Each number is 128 + 24 x the weight over its row's rms, rounded and kept within 0 to 255. Layers, rows and columns count from 0. The size above them is the row's rms in percent of the matrix's.

# layer 10 MLP down (transposed), 1792x448, rms 0.0411, rows 790-814, columns 192-255
size [ 97  99 108  98 103  97  87  97 105  99 110 102  98 105 100  99 102 105  96 104  98  91 114 106 101]
[[ 81 101 139 120 122 128 105 130 146 144 102 117  91 117  86 102 123 175 105 134 111  92 147 111  89 121 117 119 140 116 154 103 115 104 124 181 117 161 161  98 104 120 120 115 146 151 171 130 159 104  62 129 137  67 105 122 125  87 131  87 116 174 122 140]
 [156 102 138 119 132  93 124  63 125 171 106 126 136 151 164 109 142 131 148  97 141  83 123 134 133 138 166 114  93 170 149 117  96 141 165 162 102 135 128 139 140 102  52  73 108 181 102 126 141 108 132 125 110 105 116 137 133 143  88 145  96 141 129 115]
 [123 138 136 146 156 105 144 142  94 102  65 126 132  94 118 123  96 134  99 119 105 139 120 123 112 130 114  90 104 136 109 127 120 144 133 142 133  92  88  84  74 164 144 164 144 109 120 123 131 104 117 124 141 168  95 129 144 114 145 143 164  99 135 125]
 [ 85 101 123 160 123 144 102 107 123 126 139 127 146 163 135 124 100 117 130 176 137 143 152 135 118  89 159 171 196 132  83 136 165 152 109 152 114 144 129 167  57 125 140 128  71 110 155 113 140 122 111 124 139 132 151 138 160 117 122 131 138 162 135  93]
 [ 95 112 143 138 115 123 107 140 165 164 118 113 131 133 161 150 100  78 112 117 138 128  96  83  90 104 128 102 132 159 125 132 139 117  84 116 127 101 106 133 111 147  95 137 112 118  98 129 126 132 134 127 127 160 117 103 138  88 110 150 136 123 124 113]
 [101 135 138 118 168  96 171 127 106 129  83 159 117 139 101 175 144 128 118 130 120  92 152 133 154  93 128 139 143 106  94 105 114 151 150 125  95 125 120 135 152 151  95 138 114  92 139 164 146 131  91 113 163  83 144 131  97 139 145 152 157 144  80 122]
 [ 99 140 134 153 156  76 142 122 147 132 116 103 156 131 115  93 129 114 109 137 127 103 122  95 136  90 110 132  98 110 137 123 108 124 100  96 118 116 116 113 122 126 131 183 112 146  98  52  92 112 124 128 121 129 145 102 155 142 138  93  82  69 125 130]
 [100 132 153 154  90 111 108 153 101 105 124 141 155 135 162 104 141 114  90 159 134 102 129 107 108 130 152 126 108 145 147 139 145 148  61 122 134 140 106 143 142 140 123 114 123 147 129 111 101 133 138 133 122 140 101 128 125 160 122 137 136  95 153 153]
 [155 162 138 123 103 108 150 109  89  95 113  98 153  97  92  93 116  81 127  97 131 145 130 110 125 155 126 106 154 120 119 161  85 131 109 117 135  96 114 148 154 105 113  93 105  98 112 116 152  95 154 107  97 146 166  80 150  83  87  68 125 126 113 113]
 [146 130 100 126 112 157  89  89 146 120 150  95 119  88 133 130 174  96 139 128 143 129 111  87 120 144 137  97 101 122 164 120 129 112 171 147  70  53 123 134 110 123 139 120  80 164 134 103  95 123 111 116 117 118 137 100 121 102 121 122 154 151 118  81]
 [103 161 117 116 116 139 121 130 121 140 123 122 115 142 135 128 120 129 149 141 129 110 158 158 136  85 132 101  99 133  98 174  90 120 112  98 111 161 133  86  91 107  71 110 130 110 127 128  85  99 120 132 125 124 111 108 154 119 158 127 122 125 115 147]
 [157 131 134 132 158 132 123  91 159 109 133 163 124 135 113 115 144 138 124  98  70 136 140 131 120  91 143 110  95  75 149  99 104  91 168 116 132 117 116 151 148 142 174 116 125 113 129 132 103 141 130 139 129 143 111 100 130 118 184  86 147 128 127 125]
 [113 131 124  85 114 100 133 165  99 144 145  80 107 164  87  83 128 146 139  98 143 153 144 137  95 103 116 123 171 158 120  98  98 109 163 139 112 155 116 131 124 126 160 135 149 161 151 126 152 119 129 160 130  99 155 152 178 133 160 141  84 126 126 104]
 [155 101 102 143 120 110 140 117 116 124 110 119 121 119 106 120 119 188 113 129 123 125 119  87  86 124 140 128 121 117 119 107 102 126 118 110 132  64 112 126 119 124  82 119 129 138 112 113 117 113 129  81  89 138 111 143 159 117  93 112 142 125  89  89]
 [ 93 161 122 154 137 139 102 133 109 141  73 115 153 108 147 145 110 170  92 120 130  80 126 133 152 123 137 112 158  71 142 176 147 115 136 143  89 142 118 134  78 110 148 147  81 153 106 124 140 125  99 135  93  83 140  72 147  94 112 139 113 150  78  87]
 [135  97 139 119  99 154 152 121 164  85 144  85 118 129 172 107 119  91 137 150 121 105 104 161  79 166 138  79 101 158 147  76  77 130  93  99 187 119 125  62 133  76 118 146 122  79 118 164 161  77 136 180 113 125 170  98 158 116  98 108 157 139  76 125]
 [103 182 121  98 161 164 112  92  89  96 126 109 103 111 135 129 158 117 122 122 109 101 129 145 104 105 121 133 140 130  95 106  99 112 129 152 107 157 159  66 108 159 159 105 104 115 165 139 145 112 116 125 133 133 114 132  98 118 112 136 141 114  85  88]
 [141 155 113 112 163 139 113 116 115 122  95 150 131 111  98 102  88 124 155 127 121 121 130 128  98 112 151 139 136  90 159  95  97 146 144 116  87  97 125 119 132 122 148 159 110 136  65 136 107  87 124 128 194 123 103 149 161 127 122 130 134  95 135 130]
 [  8 102 121 106 114 134 159 149  94 169 135 140 130 127 145 176 125 104 113 142 141  90 127 112 170 108 141 137 118 130 137 160 192 134 137 136  97 146 136 157 172 101 126 138 159 143 125 125 122 136 127  95  88 127 138 102 158 137 129 155 120 145 120 158]
 [ 94 139 151 113 146 101 118 101 105  74  94  94 116 110 138 153 101 140 136  78 143 122 102 140 115 100 135  96 121 138 100  96 148 147 151  91  97 118 104 147 141  99 120 112  87  98 128  90 122 132 145 111 108 154  89 102 135 113 122 187 122  78 128 123]
 [125 138 112  91 138 117 116  92 125 122 138 117 164 129  92 120 113  66 105 138  97  93  79 125 112 157 158 159 164 123 150 138 146 101 113 100 129 146 111  45 140 117 130 113 138 154 125 114  91 155 121 171 118 130 131 134 138 107 146 136 123  99 138 158]
 [155 120 129  95 120 157  93  93 100 114 123 135 133 125  99 132 135 129  97  82 150 148 120 167 138 107 147 121  71  80  97 117 124 138 109 151 172 120 128 170 107 116  83 139 142 123 121 129  93 102 142 149  93 123  86 109 122 112 139 111 181 133 139 152]
 [118 141 140 100 117 135 162 110 138 126 114  79 134 134 104  94 121 115 100  98 126 112 111 131  70 135 106 105 142 113 127 149  75 143 116  91 122 101  83 115  81  96  88 131 171 123 123 173  94 143 117 116 134 151 134  91  87 118 153 102 133 113 126 127]
 [ 98 105 119 115 123  93 134 102 168 144 100 110 152  97 106 116 160 150 127 103  96  97 142 129  95 131 149 136  72 133 118 132 127 154  98  97 167 150 118 106 142 109 105 119 147 114 110 145 119 129 113 163 172 120 157 102  99 172 132 148 103  91 127 109]
 [140 152 148 128 106 121  87 158 175 147 119 110 107  98 114 153  86 129 120 121 106  97  93 119 133  93 108 137 132 129 123 113 129  97 144 148 132 102 132 167 147 150 118 124 107 117 109 148 114 141 100 108 107 101 140 115 143 135 152 152 169  78 123 162]]
# layer 10 MLP up, 1792x448, rms 0.041, rows 791-814, columns 192-255
size [101 101 101 106  95 101  97 105  95  99  98 104 102  97 104  96 107 102 101  99  94 106 103 100]
[[ 93 173 115  82  88 150 150 149 126 152 115 139 159 113 140 133 139 128 162 119 117 118 102  97 125 127 120 194 121 158  98  85 162 146 129 133  34 113  80 121  75 124 141 129 143 114 180 104 102 120 157 125  98 183 121 127 149 147 155 146 144 125  95 131]
 [172 119 128 139 114 133  92 126 105 111 119 118 109 124 132  94 145 153 143 118 120 145  94 131 146 107 114 151  76 153 116 135 150 154 113 179 124 188 127 118 112 176 105 155 164 127  99 114 134 106 114  97 171 132 155 105 145 150 143 131 146 143 131 126]
 [103  99 120 157 175 166 129 117  96 185  94 179 125 128 144 116 135 139 106 120 111 147 113 171 180 132 145  96 108 119 114 109 105 116 147 123 120 137 121  91 130 121 142 159 158 114 111 168 127 120 127 151 183 150 134 158 174 144 155 136 146 131 108 128]
 [134  93 104 131 128 157 114 113 111 160 109 137 112 160 141 140 147 137 165 109 143 157 128 116 134 122 144 130 153 154 113 144  91 108 102 109 134 127  87 116 122 131  97 114  77 178 141 116 116 168 151 146 124 123  91 142 157 120 104 122 101 133 127 134]
 [ 78 145 135 138 101 113 139  98 126 101 131 126 121 134 105 116 142 128 118 137 111 118 120 117 175 125 159 133 156 135 138 160 151 175  92 144 100 153 138 152  97  86 179 119 122 120 119 157  68 164 115 140 131 168 114 136 145 139 151 110 115 151 177 134]
 [125 151 117 161 155 139 113 140 146 119 156 109 121 138 151 104 134  96 110  93 121 142  89 108 118 133 142 109  85 151 126 102 153 138 150 105 118 132 116 111 112 150 152 123 169 151 113 107 160 126 121 146 140 131 155 127 139  83 173 109 144 127 118 104]
 [ 98 148 101 120 132 164 145 116 165 124 163  86 134 121 156 153 159 123 117 115 156 113  94 109 123 144  63 189 107  88  62 151  84  94 171 166 114 102 156  80 151 138 134 111 130 107 100 144 165 104 137 146  93 121 126 149  85 122 110 132 131 121 112 146]
 [138 127 176 131 129 100 113  84 141 129 173 151  85 161 163 141 151 127 161 166 133 152 108 144 109 110 139  90 118 136 164  99 181 170 145 152 132 164 104 151 187  86 135 152 172 104 140 138 159 138 108 152 114 128 112 100 130 118 157 120  58 145 122 174]
 [106 116 127 124 140 167  87 122  82 146 137 195 110 161 102 117 105 174 129 121 155 144  87  68 166 110 158 140 106 171 121 109 125 114 160 124 183 121 107 131 100 128 102 112 109 170 156 187 122 125 134 120 137 122 138 105 133 120 102 140 153 163 110 173]
 [158 109 137 108  84 114 169 147 115 148 125 101 123 127  88 102 118 127 101 162 153 121 156 123 111 202 118 109 138 104 126 123 164 120 141 142 148 148  74 107 133 102 134  97 121  98 125 105  91 145 116 139  97 116 135 136 150 168 151 111 159 150 156 111]
 [126  87 136 145 133 129 151 144 116 141 188 121 103 160 161  81 140 109 121 145 141 123 126  99  86 126 116 140 118 121 147 146 114 164 128 139 100 115 101  76 152 139 146 133 125 138 147 119  98 121 159 145 129 129 137 107 107 125 125 109 135 166  64 105]
 [159 143 130 135 129 151 118 129 141 129 128  47 126 120  99 107 122 116 124 132 136 138 106 119 144 167 140 187 143 148 132 118 156  93 146 120 115  92  84 148 124 108 112 115 130 133 126 115 106  82 157 131 124 144 114  99 109 105 158 139 117 170 166 136]
 [121 118 147 123  87 142 124 191 136 130 128 167  86 145 118 135 130  75 103 146 124 139 108  88 126 150 129 149 112 117  95 109 150 134 126 106 138 143 125 132 136 155 140 134 113 152  97 107 139 123 123 135 142 116 102  93 147 133 132 109 104 140 158 125]
 [136 110 173 146  93  93 127 130 162 155 159 115 120 156 155 105 137 169 118 105  91 100 117 152 146 123 124 124  96 133  90 150 114 161 113 151 148 116 129 115 156 100 114  99 127 160 149 121  98 142 149 106 118 129 182  99 107 143 122 109 121 168 140 129]
 [126 143 175 147 154 149  98 169 148 111 153 123 108  97 129 139 186 115 102 121 132 108 136 155 116 163 175 130 168 115 119 201 129 110 137  82 140 171 136 101 123 125 124 121 119 110 106 125 140 120  83 125 118 142 136 137 101 175 104 120 143 135 118 100]
 [142 118  95  73 164 175 105 164 108 167 109  99 162 106 133 144 163 119 141 117 126 131  99 120 124 155 164 127 124 142  88 108 174 173 124 116 162 113 113 105 116 126 118 111 153 133  97 174 102 119  88 126 140 129 144 122 107 125 145 159 108 125 154 150]
 [110 138  86 137 170 144 114 122 129 102  69 105 144  99 125 111 102 129 146 125  57 146 122 165 106 165 137 147 152 135  80 117 168 143 120 126 129 135 109 105 143 123  82 153  85 124 153 129 156  86 150 124 150 122 163 144  91 125 100  92 128 120  89 103]
 [ 70 146 166 141 137 123  91 164 160 102 136 111  42 133 109 138 131  93 190 153 150  90 126  82 145 128  85 135 145 145 131 142  93 136  75 123 129 113 113 143 145 155 146 161 146 116 100 164  82 109 134  69 145 150  69 130 148 115 128 142 137 102 122 139]
 [150 123 120 175 144 109 131 145 149 143 164 104 108 122 133 122 175 103 130 106 154 104 101 121 191 112 118 180 166 139 134 120 122 143 123 110  77 130 136 143 117  72 147 139  84 148 132 117 112 122 126 117  92 120  86 150 137 123 116 113 149 152 133 106]
 [150 147 112  86  69 121 129 122 137  92 125 106 153 182 126 122  93 166  94 107 180 127 109 157 130 157  96 130 110 130 161 150 116 138 154  89 109 135 171 158 129 107 126 151 119  92 147 113 130 172 126 123 172 115 146 112 124 147 180  93 133 135 128 122]
 [156 123 137 147 149 118 123  90 144 165 150  89 117 127 109 160 138  93 114 189 108 137 146 132 153 121 173 138 169 102 161 166 129 145  99 118 111 122 114 142 170 131 171 119 112 144 137 154 143 127 116  79 125 122  92 133 133 127 150 108 135 103 166  82]
 [123 113 102 145 128 134 118 139 112  46 127 142 155 114 127  78 145 178 180  70 124 128 167 162 124 161 143 123 158 114 111 128  83 159 149  74 152  82 139 131  92 144 125 132 146  94 162 155 133 108 173 145 146 144 122 134 105 102 149 147  82 121 145 147]
 [138 120 114 107 163 120  89 142 103 164  73 123 121 136 162 141 171 154 135 135  82 151 105 161 173 118 147 137 123 131 108 125  80 125 130 142 126 134  82 143 113 108 131 142 166 107 140 132 132 116  96 147 104 160 140  84 136 152 147 175 152  73 145 101]
 [136 147 101 156 115 105 128 108 120 162 129 104 124 137 142 138 139 128 165 112 140  83 142 147 143 184 117 149 102 133 141 115  70 110  96 123 158 127 131 127 154 173 135 134 104 125 104 139  72 105 157 136 118 171 131 128 140 133 130  88 113 162 135  98]]